config = dict(
    n_layer=13,
    d_model=384,
    n_head=6,
    n_kv_head=6,
    head_dim=64,
    d_mlp=1152,
    vocab_size=4096,
    activation='squared_relu',
    norm='layernorm',
    norm_place='pre',
    norm_eps=1e-05,
    positions='rope',
    rope_base=10000.0,
    rope_fraction=0.75,
    qk_norm=False,
    attn_scale=0.125,
    bias='none',
    tie_embeddings=True,
    parallel_block=False,
    init='normal',
    init_std_qkv=0.0237,
    init_std_o=0.0237,
    init_std_up=0.0237,
    init_std_down=0.0,
    optimizer='adamw',
    lr=0.000977,
    beta1=0.9,
    beta2=0.99,
    weight_decay=0.21,
    lr_head=0.00476,
    grad_clip=1.0,
    warmup_steps=499,
    schedule='wsd',
    decay_fraction=1.0,
    decay_shape='linear',
    final_lr_fraction=0.0,
    batch_tokens=65536,
    seq_len=1024,
    doc_mask=False,
    train_tokens=626300000,
    steps=9557,
    dataset='wikipedia_en',
)
Each number is 128 + 32 x the weight over its row's rms, rounded and kept within 0 to 255. Layers, rows and columns count from 0. Numbers have three digits each. The size before them is the row's rms in percent of the matrix's.

# layer 2 attention key, 384x384, rms 0.0435, rows 21-63, columns 64-127
070:108127105113095167085101168138142175104126142185132133120145111159107088103096121135165159146099135117153144105127137160140095114106126116097114131104104106098116023125151124171162131097095094
075:140148136104105114123117094126119133109183140086140118119163129164089135116112098109132147179099134129047146077080118132127114104132099099105143121106164146121084124144108074156181118089074147
127:157127140147156126149097103116152162178130173123152152124104156079098182145127113143135141124125149120064113144110133117119132131147169226140085095123154149204097122137123181086156073150068156
070:136144117137124144106157160115183131128147138112153139113173102135165139127094092128150144157099105129135100082060103157105112144110145076103098116138117156095112115146198042134138131100133072
128:100064085146107125154111146128075118146113112134111116148118150131131144086134138154121108117172105099148092149116143089106154181133100177123126139110096143178133126141134192099116184177157201
106:144153156161092107109096152128163178103150178135207158167130164116095205106160133127139119149177086105110160134142138125097137140118179187095118187127111124166174170070081114133122080153065158
112:174100101091157134138118175107073121126071095080099075141194139107111098065125177129143134090175110154162100133139116123130119155073067101155133147127142175145103176131171100150085167150128145
070:128102140140117108127126143145122159148179161132137134098164098148127134130086124126114185166154107077124195075098115158138124152093089118069141141091135100128136058125153075155158124112115116
132:150087132085162143130143101097177126139091131122128119147065208141111159154163185152116062106096095124105106150123119115117117123163149140152116117108128125137085134183121166116081124143115167
163:129137145135113128111127126137125135110145150116146127108143081116114122126128107109130140114106106103123150110136113144140109108098139062102115118136129128071155116078149063156146121102104055
054:099148095119096161190159105151134138131112128102109128148130135115109157135082144163194110158111122141129119131117111197166097097176134102092085147140141144101099096142198066151141137148157159
104:154089116103184125129132131170114163129113070076161105081122180166117081149107162174150118089202113202142111161148106129184136114143124126146147115090126118121126114178108101118127134117076153
105:110136105150121178160122096091110119106089123143121121141098127063159168129133125161143088167149144113121115211127134126124125196149103135140132158125142141152129111087127108119142139168124121
130:156072099087172092152130162156119207154107090087105120130139161079126162110115127136097122085129137079065119145126137130146131184109140148147136147093101157153107148101086146131150142123098160
091:133157179138102045118118105091112175134196134164167123117133105148166153095134102089117118125164132194130118110174146126143107084128135088123104119143147179135237118116090111118152077134133109
105:140170156143088150154152092092179116114099149119121117086165129154090135152187114121151137142119129077109183152130118122153103124111220101133079105126180096154136173081146093174154087113072099
116:071095061150157138164144203202106108152162158092165159114137064101136142108091105080106105144120138081156157160077140084148141151134089108104168153099125088101134120094155119133084175125150134
113:067084255139169162103113152115185128108141147100109141098136159119132151122191097047050136129111130121102112109154153128103107120118193118141102125152130118065131176150112136116153076130137113
103:133123142110132155143149139094072143114093078099131067127180206176137161121136164158139153162162135174192111147098104130099134132189124162107159124156155104140129131120162133110150127146136160
118:111101127138118136149140151214078090096111145090203109133145107140109108099144151130145083117154160135153115110137119057165101126107106083116169184074080116118134163128089098107101150092115075
108:157094064081188131160163137184098111137122070107102159112143119126124105179079124132193121135109133151128142158137098119167150164147121147114143103110096099177090054168153119123130188101162111
112:145174104128110104122171146136097162168116075099122158099099105143110147167107080118177161147166127105113132168144144138175140140118158145141207146150145087101130148096101115081116169107101126
114:119115181157161088110119142163174155147161178094122116138180066130134123094122166126038111141142123133110138127122117070095156093125150177175119079092129164152147146142133096106118087157148157
118:154098122097175137189114114142120066120169173129152179078174078086109198139097118123144158163163101127138145097101161150107130173071125216135129159154097119184138134116140080053106120169178149
109:120109141098165115106169159202130083140139066100148137103166119171116098098107139180074077058089111116146144133164130133157131060143133143125163066116130116107136146187166131098076167115171125
120:160100142153133139109130139087105158178107205078147134149144124092165101131115148118093149099127125080117102089141137138073124121129074120119109086111117129155155072094149170166151123134158100
106:100133152101139138167149079072136069102118103130154094193074098161173136108134137113161098199179076194120066121116170128092156096170142076094167100147129133098090118104151144119138140139173167
108:147130086143122125116124156171078151144138130134171118133129126087094116143131083102093170141182188095145175134114129180151092180068119135180097197095154157142157163064086133127111106070068138
111:108163130109122110116129145102151201164128099147127080141132161182111116157123144150161119090043137108105140143111211189172101145153131139102127103165149105142065120142168145117114093156094183
117:111199128156138122116129165074117105147100109041143097188127096187131163107105124113163159156131148133135106106105135150138130117125101128164084139140145191134108160167132148107120084111212096
112:156147115070130103098165124123109127118115110168084112102147142125154079088142105162137117102093155150133072127110137140152186105129084108139189117151175122081124130157080150135142163108165124
114:198116157089152129109117094085162121112130145113183105105098205190115116129146138217150118126142140173167099130079098131135148080144163139092121066146126108135084206153111149090110105112155137
110:139143094123148151173126162137165101130099164154129123117123116110116130118149165118143139099137130174166139114112126119131226122182151166116123095147111114128097112130093156154135169126132159
107:147133160177137097143114148109016134151127160080107124087101132130109120173121107089157184142129115087114134100143111110122150181121102170131172200121101113173079148092061068110168144110115083
106:072086200168110126104143124181198134115196141142089124129169125156105156116142130068151140117085183121105161146183150092119121133181177148139136086110157185154155052130105095116162115096098148
113:087117136175113078180109129157217138136202110152149137145101114119120166149080112077127078129135138126100116126184100162115104172143098166127138133151104144174152101126125065060130131130045140
112:135110185129111115094130165126110127111141159176163103183100132131103119068131114164130154090163089120198129143150192154109167144114128152111165170113122147142117141145103155122124140133105154
106:077152141147143138115103083088144112144134106078133094146110135191114120204106125127130132167093160123112142149147083153124108159173067119159113117133116178215118123098131132083125067132121169
109:153129139153150117071123118073059116139141129059164103162105137166119175127112125170138165137138154118180176143121134115117131110109156154096124120133153157209178136153082127162155086090132141
107:104148135112111099073146125091157131146113102180111090158133104176128180147119137117148141066124121119142118121155081169076103043142123137109150131173159105088137103152154126118120123160141191
107:155165162120134098127082100074117182116153222137158117163130072068127213112189096146186157166113096092106124068103131158126127081092135094141076166152168156168155096111104132120112101186096180
114:084066165127168137133142119101139104084144114154146105138105155196154106099175089164132122108176054102167044035149176182148130059144152108096143104141092064069133118246134151103087186154129156
110:117182116124108143100136138150118116152132150150117165073097099170198120167080114118026105167157215139121147133141089106132136194165167146094140115089126117108124144127159175130124133128171119
# layer 2 attention query, 384x384, rms 0.0435, rows 22-64, columns 64-127
103:148140129166134160174088095170129136102132143096165145137190100164180149102187096103163103165202096142109123104118150192227133110108146064178086169124135168121150107096134112121107123106079092
094:125103083181161105109205175154146149186113128144105052085113124110135165208113106171070105130146155124165160138096108164147173117126205126164105172173113178100116081146116155087060117200132140
110:129139157154092128186134089138102089111134136142146168160173097085191104109185100107137085116181092084121137102109094111178096098120104070132129135115159137111154100117156076181189127138093076
085:143113176110155152146120129176113111143110057097073106117165152125060158129125152116162051141169160095086121117141155125101150159168176116217161146063156114151098149155134088102122176110116132
114:160188180128069102116140077211166135131112122132096153069104179130076224128093109074093139134112126124136113110124108127120082108142181107157124162159150185065124071143111143119158144139141121
112:153165100081127174154106158117083097083087122087097107180109096078072140087116162184151076172140091093128073132104137117151152204142074199131129183145135119166127143137133107140112176144141092
094:126168155143104179173133105181139082105136110131145132123151093133127121159112111096134125140129136077141137065090164157127075105120105060109147176166138125092157089094162101142198139098107089
095:133080145143123106100083118117190138176177202177095132093136166170184141122116139146096114082084156080150166136166134189139148152121083181141089116187073078149172124130126101142094139193117165
080:132092146123109118117096183180156154122177138135129190121092081131126109110088098135130131137110139132155122086050109128125124131087076132066095123158135180124176120088129168115115133084192110
133:162158188141077137173130106163148101115123129133129121151166100114190145069124082113122094130164104105116135105108077095177134130144116070137109154149143144109172172091158093174174133139114045
126:103143147126119131133078159133175148090152108075101149109156103144189100089165092072080147107153137132168115154117150127158148164081140119125168133127114155138151142139151114181182146104158133
100:113183162165070144160123123124088140166160114093117147138126130158103186171135116087084148079135193166067138074103137133150095108135105101157135133098156150163120120147124099151114058133125126
113:126170122104151098137109154136146116093128139110138109139085096168084156130171124171133086153118129089129114097107119148185172131137115148126107176186179099142105142196105104138161153109097090
124:135093046152200126070158140127129148124112086149114107136111089130137105163176171147097147189124098129157153180068139132149128100107163127138171192150127088094116089180149129088100142126163187
118:095091155155136086124118140137103111174177171111110109166191104077146140163111101097092100080122159170135141130180092083120155092135118140122147126130191206158148081124104135117084125112141173
114:138173162052120124169149131121076114116140126117142093161175222111149119156080170148125154120078136108139148102140145147103169189184082147145130153159128168132143182065109116137108124084119135
116:168099167137113110130166091179199165178157105180148148098127163089174112100196120156152077113102067133131147106124119102190205134053131104136087098134136146166107119138094100093116092166164158
108:083148107051089140096147159171141065085068110076095149140142129108158154110099138054143118167126114125120128166089170126172142139178131136157125174125129188133074127107127142177084163164086136
118:116129150094188120144071124079084149047132157105127118119145145091086089105145121115198155195149125144172132091165190090145183142158148099097145140112108158129165097099096153147088108089127164
113:109137128133206124137136199046052089112082154115109081127143086115160097145155107109129140094138100108121101137145102123126104137178091129089140111103100094099167162178143134119145126135096109
113:182167184124115174120107103165172131120161086134147134113101154141097158118113104091132179142071098160157113116123117127145129124119087127134096157119189177103121121071129154097206146112038107
115:154093067096134107163158095109115089121094098126122104143102143110144097114166091156157113114096144117183139154142101096099058088087186123141126158159085097087184087165146141107155196157179136
119:103121122123107163081153108085087105091060131130119145105093155069112152155125154129160124153106133141178161072084070114131094092171172105136095221089130176103153098137079137103096147130136061
110:136093142107157062098112194124130148113079127094060104193155131135147062134193132188121132115054174075207144151161159072068169154131136115132134140132105138073196160089172081126114105130153119
118:105126109092160190178124079145161112161108086114112129092104103129132105144124171185107116125152116138146108098100174108130141166041105149134103185130114063171106127136110127151142116143161127
114:138114142119142120141116059156154122123088120091102137142158117080123150094234144140062110141177145105113096101116165142137141111157140132138095172098127144088122114112098093135107119090107144
110:131134145120118134121081163147158157093170113152135122134128125167132179131158138073110182143092089137088149121133157197104109108101097120117135116186135144167121099094124161102111178119171107
113:093193172181135146083191142151089112154121138161135140083137162211135209142056122136133181059114122168134135130113130191150118152151146092172162103137112045088070166165126103104195154089108112
116:198078069130173103146116093120089128143158138159140083136135128095131142113073117116191073161207089139090157165111075198160179143118110155123058087124177097173096096117135115092137168146104167
118:105074103187107162100094147106134161137136112154162109134101089147164049104182155152174163159190084164122125152199139064154144085137138167149144103089152092125107153099151104149147090075081127
113:102094076042096111091113091152124102131093124148031160107152121116143092142114094106114142152058119145140146103139084140161113042111147151091099134128150158093161045100180139168130163144097115
117:119121130055061127122214119147150085165123189169112164138092160152153100134083180143114124098077127123125141134180162115125131126113117107182157122142041154155148161141142114180149133153178052
109:144164154157146162201112131141094150152139127127199145131117099117072158117135133099156096136194137139096130103131192141098104160090130120132125110128128199203101080134107172105137111083154108
109:060160104168124136112168211170118123166195107169152123138138110166125152169161128137135060103108100131162162161107208115164160158101141124204167158182137119094164119172114150084096123155127139
114:128130121155130164079128105124120137087152131136103176089099147078111130084199074122089122111129132095171105102090150147112105126093177094108138160133110123068157118167138120075145131168129101
113:128190121166064072102093117119088137148084130133155139119095087116058165115139156168106129150118097102167147139147128137122105138141137130112177166164145091073124125123127117125177177072173095
106:152150069164107152156085128140088132131176137128142156054129121164136123101106075081091118118175161111178106140105088130143109128122090157127104123100141132172074077135111091120122178186102132
113:195114080058137084103095119145147149140123075126084088131161087135091129186086151052080143215174094119090129122097123191147092127093083123139100171162184195077111083106180149146112154121137132
107:161123085140137149066166101098136082166106099140122121131106164155082133102029130148126148102081183149159106161143104121081099154141082136129157079129104096099107146151150105113109188158112144
105:147113126165156107166195092153187165151130142183130151136054128153099154131191135146088144159113118144093162123095126127182078134146124124166103127181138106080123080165070139154122134135124141
114:138157165092097121082129058156164139144111110156115194086134182093113158082123114188109099137126057094131109105119174112112156152105124092118114131098143075144099133108084105137141127115102140
112:106173117091121164139147098170150079101117106062166088121173161110083109168060120137096141117127142149145098108149093140118122065129108108185154124092120169115088155109127161091180119142066159
164:131120178147111099133116121141177124125207127160163136137159077142157125153094082139150136129127084103116150068132149174140076088125155089090088117114177107071199088101182074107151133169098092
# layer 2 attention value, 384x384, rms 0.0334, rows 0-63, columns 64-127
096:138127145163065134123153188059112172134118150061102061112199154091153104091148128171117132147142101142120143127095114167110091126114112125111160148141119182151123079087119135141102122157110150
098:176180126134165091097120174126037133136069144081158134149138165123132156110153140165108166093192146094210154111091138200123070114107115155161086126105120246113150052110109100156167107125173148
089:096136117177090183128117138137147130141144130149164082147179122139136112114066125151098108059100119068142135123136122139111150134135073108102102109102157178160119153091160121154118127182140123
095:107117105156182108174124060149112096144183077157136131164144094115142075143117144135154129113134107112143114098096101090158145142151108118104089126152109080163099095159122158168105103075088149
101:138059086207141138125080151134118115133067077188126127114210098156090135117155173143137161073128128109170090108122123088124102065108101109140119122131193078146125152163101129123103096140131123
093:129127155082117131145138139178152113140141137161116087091161141139151191118128120081137133117149172134092116144089104153040073152078131115123117122143068166122079165159138159164085081156153096
093:166127123100083144170138133157157045097096070176104137139138104117100142137101135138125125096110115211176125155209113113136130117125126147134133168146045104167181108181084132144101129140141148
092:148146122114111126126116066049132104093177143069136186072121083163162161087136084121119125066129130149191121159138165152163134134173199168096152119119150159121135123134141178167099091104162092
099:143122117109138136131159108074112140082183135161115170099153102103154151119115129112127181093104136179113086102127131172098085156137086132116112078122092154174147153135148096195124130112155148
093:101083135107208083174149066150125114083129100143120176065101159102154154173176091133161153079143133083159106143062062137134106112204128147122101148175092119126145178171147138067190101129151096
091:164121174148161114150112096117150113088107141146183113136094080117170119118156106163110127101194155159192122106190110134147122150101117102097161167132131112161130129136120145052133090125168140
094:163121131132106161242107150129135130162095124136155071110084144145168102124168162147118126158157132100125147140071114159210064115124174164124097160092088114141170142151110110146129160061107133
096:166092158175148117173160099105142146115131136204124119095115130130153115095118118139168104127168091097133154123156111092107150169130121091084158141076104109093144138139141115135141190126137097
096:165105162134155114147152089146161134183142118134136086155104169127145117186106114146052140095141175107152149110115094135105175123120105113143173200114147192093132129097150097099090133137079159
099:177114181094113118126105094125141091129170075121151132108122123141133116110170132126117095114077069133153140119115151158136158090140072115125072081168185142112116223111154148130145121195093152
092:130100146142208145185113107076198150103095177166158132145124127209158146131075141121118147142100132150166116096194140170133135184164155185123114151117083081124063183044172153108101167119082119
097:129113159149105187135150098164079073115100125167139075129123140081016114129153165097130115144128125103125104101174127111109160116090150113150109114177120124114039180165102147188141179025154163
100:162119152107083131141109122170129131172130139184086134109166120069062102083183137093122151110177136079120173106217083145091096144111125073135195116111110147131132103157112148074108166121083132
100:164000153122127113100100086100130106114145083106108145157127160113140093157138151127129099103229098216146147117081149165090113117170182167140138160213147166130138126127117131088154144127127106
097:000190141090108114102086131145119124163152145134069135127060110148111113151154149192114052156135123094134130190109184149189141146187162105112127178116164120098103130146141154157130095109107084
097:119126139130185140118109148075118144152135112205152117169120145165114143127136053120159135107107081160128143133191175106171108151139097139154158186152127146176165114141128135188122112084098110
098:164125129135135112110092178082099170106072123118123085162155119123103110099161137054133180117133121118145111120072124177091153096160152126126107080167106184157162156117125127096152106201139149
094:116097102137110141059125119153119098168114158059132091138147138116125064098161159153094100146139139077188106149131186090143140182061140108157164107100198097102122127109110129101102129145133131
095:138175144097101149116189120179133117063165146134086138072111140100157181120126123108086165158123136115110134140178056143201133125164100115097110135131090207112104162148159149129087166079129134
094:104125147118140056092153081156098122144145152178095181112139071102149112145155111143128102107037084103129139094121164086166178132117127091099149208089169123064139123126132140094147172160103078
104:091132129158147130103101110103057130107166126128116045151120120163127096121149156142093111108163108096143117136080146186140105161109144164104071119091144141148095085131137184114196109183102132
097:127116145146149148156202110092096032133149103087115134144141112099135095109103129172111141133138142136193165099163133112110145143083152124100119087131152129119124068132113140105107180099176131
101:132149086144064183162090150150155157097140177137153137150089066142124142154115135109059104116206107124129116147153099132164142171122129137148074091180155161133147147139154158181105086146139152
102:037200116065121225092156120117152163171182105121160113110115134161054142154152108111167090084111111130104099184183125137102055149179093136116141157140141153109106168143122157085176127043127126
097:124095123114135137086170096140123146145109105153142129122094147138141153147044057068085136187155160151110176137144154150194189149127096177094146099138134198150126125121130146175203125129163131
093:107104102115155105072094206140175133137161143114132148049175161143035071163149106165234082134137055131139099167100142095149118071105104154108115124132122075130144123150145114112107185173105122
101:110085089153247102135125143138127179126149082143201073146136147098119165170070097152074185120164113043156167137109182129128143102076148119120107124095132138141134139042156117165089098144163183
099:169114109095133174118098144133145105141124162125151147116146181143180103179109097131126175183068085204113143131121162118107111094108212116108149066086152198152064103064139134156099103117110126
100:077157090096124138132140110133124121138127169150117115132141106087088144137115152110155101101135131117137165105185185086166091064097096127109189110108172087136145108150067136141143110092111152
101:147100134099087137150147108109142125109126092191108090094127135187081104105228139180132109138088085143112093127156158110143103088136132104120145100123147020099155092120160135077121178095144138
101:126141104111143106152172116171073145095124149143132193120115093074136129091080077176091173101118149138086191129101184112129094147151134169124107105109151103144069132071162149122121123180163143
096:099138185132065156163090115128130135153185119148121138217089106168171160120139124137124141110163113109073114143169085118123148176152104123099107148114099153147137188158115143161030149143101125
094:085126126123119083145137105127094113100113129121149124166140100140177122091138127203139144189155194102120102162138094159150120115137160145108154121162132061065100102157128143109106155102147135
096:079161142099147114194138132165136100130126113113145166135132128067118122194115136133181163180123120100136101121166065141015152122143102106163154119187133093102160115129128114157092174091133129
092:152124128138179152107111150153091123156158135142109145159132106143150144071087160134095099127140168146151098157085121111101168139162130122105136105087102107137164129151090157119108156124104132
095:173099111106123113165067121119124181164202145151138115104164082127187143089110194101109097160126115165042101138119130120179132139106102107082091132128149178146115091081158130162058068137120145
097:219127124139147120120175167149168067138126121170110138118132125141154132141149121104101127112132106153145112094178151163104115153146119134096199135152071095136146158114095126098136195116143144
093:131134145126093189172063094136137061156106112095082192097142128094175113115200169150138104103054094161120130129167119139162172091138110104110097125087128168126076153128142117166174096126102130
105:135147098077099122152185084111081090105190131162168075081103136094149109152091063105153160162177112085151176092106101095164132148096075131139161098111174138098188142066171118077111134193107159
098:097203144110083187122135162141127129093130128120114023148120084151112140124170135142087109085142098101133120193186108101152093113181114131154120146141050144121103153104170164206152129130126137
100:112156102073083164133160194155160088116111108106092054128200082130139132094127086161132146067076122095117119162086088161154074139136151135143158164156163128088100127174131123084148123126137115
094:153116130087133103155141128089178182099097103088136126073128136083131112124139115116110132110147150106112116151076182120112149092093116138120132139131129146079090157142155132113148118212138123
101:137147103157042147084075134129086185111085150088127161120149183124104127038137131086070164103119138158135111201125144135168178133145169153183086135165109198137122153122114117183097056181129140
095:128137105141184119059131057121092138131161107103159125136109166090147105130156105135172119142115124061135142135116074102212135110155099116138085151134129081116172159119109134065148051199129091
096:158145089097065122160062133087181153135114130152152092133138134169100105140132162110133190084134103169096127164138159195135074090109119131104170148181171101185161100094084079129159095154112116
102:082150087117140168149081127084171142111090165170109138184060118115138184172064166089171159105169183138119167115169135135183230143066096123103164138121150060112130107156163120148090119085176126
095:102171109114094175136117125113133172122131160113142196188119127132120127154098145085101164163119154119138140170122149121108135157143117118149138093123076049125115122103159150145100159088105132
103:077094118132238129133098065146117102110128098090165140101113122111151102162159154105184154174100104089134117074138174091173098091144151099135125102109192050125115146173113136050151080125123127
095:111142169123060074095150124081071128135145124121168139122137119152147162149073128122106165043080130160118165157200164144092133157099101133196124125086158164137136085113149133190129099119146142
100:187188128150093213085175113110100099095105170159178093139103126112104187157145132128117073144137103122106095146071192150133127087118090139105125107148098090133166147103095158135086182135092123
103:161105097086149086148177168182149057138127145141120141058160161167132100161181083162171170151123100087174143143191094089096049118094092150133162143135128147165128154174084110067127173124149148
101:103096113110184116156079083104124108194133121135130117127100157176129090166089143160115130176144102129093174106124149096165137112071138114076170159078080117130102134137118109155071166126104137
100:126160132140065118091135242117093076090099142148126086110098107130073153136175078087111072048132169118190156171092140163089100158124107124120120069159177204110141128163108164111202038165112121
096:134144074102135166124126142124188034144138119097113202143055124081146112211103097152090091100188026092179137123142162116102129132152143138127125111136148161126176112089098146136127123137113156
108:048122164143116138147134029114144055131153108167120148103098131126142154152134109126167167097132113166102122122152138144162146062148111139103158135088084123112039108100108120121153139158157127
099:134107145126150110129154113134145196156125111133061130136147112156128164097129084100063169108111153132060160117189158134090116181075146075128125156160189135136153100152148137097125160153133138
098:222107122075120040084130130128196189107174118163120119108092141175112160140099081180174102140115121118146084140118100093127101085157125129134138129130164039098172093123159115049061193092124104
100:022198182132149105100149142144128161132186133151132095087094092096138098163096059142084115109123155104103133099205134112156130120126098109138097147129163140113184122065184117111157080141116084
095:179096183152081142124096130077116149149135132135095180147083095183227114089114160137148111143111161098152137132156137214127145092138159153114145165192136157082121117118145179073154172072080139
# layer 2 attention output (transposed), 384x384, rms 0.0345, rows 0-63, columns 64-127
098:127145141191150140104108127043098134151137104094152168101105143182118139136143138144165144127128133156131082105193092120143162134187132086126140132136096094135099113122110113107126143074148175
099:118161177172207133138160084170145123116120091131121113123155156093077180095098116132168152093158140089134144096175126059106080089136080125115073101071101098172129170122185116140117143101168059
091:111120091110167142112107039109119111122148073180148075148123113161156108160134164191149160124080126114105079095140113135095140101096167158106093128150119090126127126106070105149162127173230123
097:122134092140069133132156164077100147144109146117134154136143135131135146128105112041171104105172093063127146158139103186157128116169143134143123151116146172153114100115117111137144094153135149
100:096088103115165164129120129159114137134131128109165152167161102111153064113100106123095127084142117123181114154117084084128090128153100169138156112167107181149136062095094132110071139159160145
092:142158122103167144136097103090114139120093047141087134087108137160156098157192142137104143076091189153073130057111157154090096109105182114082191133124119108054088137137184178148131092114112124
094:160154151121123160186129144217179174159092146086148164125132090135047120120140079074144056098081172175135149105140144135185127147069165151092124160078110100154163145149151087162143111152109160
094:115127182132131126088121176168125095149155174132144055151119095115172102117149151131152160162150133127137136084121153086117124123156169120130073208104156144178142138160094076108154152203160121
098:136116115103119149113151150139069089124122160123149155129084113118104189152174117082120131117140136091116128108115156187114074075102144170093109172167107110126114176133154129208155151158125106
094:099089181133105117090145117102048114130085172188140108149146117131089148189135163147165168064115156056053148103105142160106119129099123152124189197088112126121132152172148163138139115175155113
094:117115121146164107125111171096175091123122169102167152147114066082106100118116120151209142067159125099162162120145109118110023071150117103098161199108094129153125070190193144107196157125174074
095:123148144118150099184115163142070127139128080152119089077122117103100152164182172086155138162126094145166132150121067136122131126137131106153165122135140040107154134172157203134125100120161101
098:138113100146107058092125222089067146098102165089119119111136165153164164173125121123181133085154081159189189155069164164157106148183145138153076148127144159093120114171111157105129137111087090
098:100148176145131052100159170127098128170116134164125126127137149113129136104155150140169107127118148154073171146138068124076163126162129063140167143135183109101176120125123120148121082081103080
100:145154196115118111131132085117138119151159135206146132140117106181167100165108129157095170146114151060133111113115103193159161161073081118114169152089094139086146177086186146124150129162073130
095:149074092097178080136136194155127097042123164124126113139109136148143125127108172159135213121096130155105134160134112159130115107142134113193121104106113104064117120126125197106152080131138020
101:079086117085138097133099154091149143135108136127142111172109139150166097132113149136122050180132159192164136112148121149101117080083147091138166074136175159125087101161128106085116183151149121
101:145133147151107104138151128122128088172150124107178125153173100115110085155161120157180140099232061069128130126139083142100114110125139114150106163122151119105102145135127135107141135091093149
099:150191124122082122098170135135125092175087146192162132136104109129092161128162129146203166120163076172114139114163106078174137161117109067129021163115178100084085101148156084160147124108100156
097:123140122122073145171123150116178109132086165131106121143163114133125151102157145144176185140155078144068077103035120076120103152104145056171113188097224075096113107123133143143116161127114077
100:137122135108134206152144121141099138169134166112167126219133156133098148103170103136173118117152062162107133112109117081097146109133110156140078082115144111117074115113145180159143053130138114
094:096204193100119188116096151087095120150111119115124172068130124084157141124162146158159142109084113139036110097148118147129170110090141138096096078161113128128084156109196184121085136090176168
096:115060117133129188080084136060119154191159122059112153167135094110098104151121130126045114178173164173141137084103158100160128153135150121131131110132097105123118092112111125159084118143109132
095:165063106096175128161133084116125135051121132156105102186114074128116070193100101084169113164126122093144134102175178142087139105067106079047137175087111106109122150106141134150193161152100088
097:160100123196095090115168170142176137110141162120126124159146094136133130203141174103129155129066124096135116191091108049086095177110156105089121142179117136101117082097094116140137173142112080
103:175103133193148159140187131092121154137161062161096128091136180133090191111103169151127133106147118117150125124145127072090112100131121172193086108139089073114089172085114084133085147090098137
098:127144164094131107099100181093119138154100178090142122117180121126094137154145141109128088070154152133160108105173189153115132145125156150159082166106127079135157184182070077169088140106152115
100:130124108138136138141130112079109152158098062090127141085122141118117109157176134101184151139109096114148123094112132161125159112136110120165158158144124080150105118102152128159140133120165096
105:092140063093136172102130071139136162169133123123120143168153168157082133075077098149112097190139118141134152123107170118152103097117116140154142168154110107115156124104091168155098122160134144
094:150092132094100112098106107116111114128126135167100102178170150142138091117119145142103104101110138146155156092139187098097184117135128113094167130096150172178145119107144102133156111167104150
096:087082118110077041061147187140096152201138129098114151148112125106189186137073093115146127083158030145126089116144078122217164140145112124121115209082104175110129104130145186175073156156116175
103:147066133122102112129098140132068122191098135097167141081103133114176150115153140121117170075149122118165117150154118102128139156140091083118128146096128169126090081035135143122155152196160157
100:137143097136131125121026171085085058118121091087102104163118164081207107123130121062125159151124153132160129138098151148117162156096169115108182095138138088125079124118191106107164073122102092
101:102181141132140127112178141095106146154128111132112093121140133115101100091176168134091144104163094125093124146144145096104143065171160134113145085133129112143162125127070074126080132142128137
102:067110055067111124131090117145091174134184139072151169126122198094142132157080119114083117137169095152200153165077106139176102135161121158118125147098159105134150103137125148088104168147067117
104:154120139129126066141148138161173116117104134206112110116092158146138182123177210084097176149086172114103114061116183094126105078130186146110179180112132105112126102094104113125111077127114107
097:145109164141112040174158175189133151098170154098131083102121183177151131164159111098151094093161154104097169107102128128120140096062140100132130135118142079145088186123110132076185149137125084
098:078162154101120088144068101097149121138121069132145118206114148087132017119086103071090123108118146146105139077101140169085130170146158127129149132100107105177150111167075104101192206152131154
098:122135131106102091126091154124143109141107186129181078200136119118176129145110085139139120132124141132184138138129141183125141137103170086087144120090166112082114164086060131130161139176144194
093:139133122103156162149116172161130154128114188126096151109085156112116121096117120119075087119146143178140201157097116162184165147129053082130103128168140171148141167114113184047110143081143117
100:121145112173106149099098147146103127203109089107122186074110107194157105149213140082119157147093151141125123104067123119155141106126103093133181150181103159141143090104138122117147151116110103
102:151133102062117102078105130146138109109146136132137108189070120144073117122155120142090118115136120157125136165121098158153097143123125112122167115066185123179144110121165106097144125127094124
091:139127163110120202141128106078147086114113188118130087118132141166133113158158118132084135170103156120141082225127147124158124190143131145099187127149118121115134076165143121109109040127120121
110:177134112189164144140145151133094123133119076190085118109080150120154176152150186071098121128125074117170162100157177103168126125155210145131133143142164171080118093117116116182115087145148118
098:082088067111161114188093128101123145162170030148121091113112112135119119115140163070166138166123136057145103077105190120149099103089159108138173124187075083118138147104089136110131145152128080
100:136102141094130149156065111099128117107140072126071137122117127118185105107084134076100119153100095120125150065120111156092138152114168121131088090152120198144156127164099132173085142112169118
094:114147151105073124103137197174142116112120163106164186060084112124100110115141085151172122114133149087121109129167135160086107161157127132130109160134091193126141136189147187091164161153091158
101:099034135155159205166123098161129112134169136152129127105132123116133163125173129116107123215138147067151094105121130127111116125111123186127107161146108126118133122090156126145094131186136108
093:126133120162104095079160139117074111097101147148036110131146098163129160169085094137115146111152067100077129157087141132181065134131119102166147158140096184129105138079125125113098150141144188
097:119113092098101181159081037126111144091123050105134142172144065138090076141179104187086162141154086136153095107109100095159130115163136152100122123144170155147152054124122127088144136155163156
104:160131114093074126113087222182181131116077109108129118095181169119145113144163125102116119084147073138184136120137172169109152176181139085129169176161124100120086096192167130135157139159169123
098:116068116036142128157075160190181159147167152114179120157107161111086112103153097127086138141118092158134156128114089188132117103173152169106132167134180181122129099127141147061134149176132116
100:136174130132109135090137143143108158107119122147137170165151089140160130071130130157102195052147083120138093135108065139134101146173151108164086125114083171169178074160129142166122160136128153
095:089132144130163150128160128134134116121187121166106125167101137168137093159124132129153128165133101141149119156148139085104180112136171175142131114124112128095100162056122098150120124133147141
102:087092103156149172107099056114155190162140157133107142116124073125112116161099104106117132095147098181129125121120175118153094120142135136077110082117071180146148123153170183109124127089134132
108:116142186135116070102108069110140107148115170083178109201164110137084101142055111172152133057149137086102173104179137137144129136121128193143076136116112129179072141152120181149161074128147190
102:184117142146100072128153171134162131127101148094117145087116117118133115156143108105140094095188158207125162128143130099142140130097126070165151102164143103128149146129108098129138105081091062
101:097167104149178148147117030059087104145135139169093089119150074117080138105114151191175091159110139141090171080125133081121119093187170169116163112119090147162132130196165129136085094146132158
100:139209160096158121092132130147165121215137159139139145100127162112063099128122083150113060126155115124120171142111107153163114135121158089133137092073154089163102151136136106117125091123164090
105:090145138173124127092159172071144142134124152114090155117145145150178151116179214096137210110117134154128107132158136101115118165127156164151081148096141117086044106168137085159138110134083131
099:186126138084105160112156124157161098123169105127096133168110166162112072166157116176142112150146110129168146120132092044187108117148127143053126151125109172100164146077135078120147169131107116
095:121150132077116107108144133101115132092150148121126168141109149122135161146078103125161154093114114104136194148073168120187121126150091130150162132147164105094138115117140137138150074128067106
102:148129079147083082109148105104163158171104150188133106137132107164127155112161176176187194159097052155093092128119127104130139073150128145119119127111141114113138159124127124140113105094146064
095:142117151176098161128188183109117054081143147121135124148110134145135098143120154092166149148151128094098158144162122061152101183063116094086144147132142115114158071156160156107098136127123111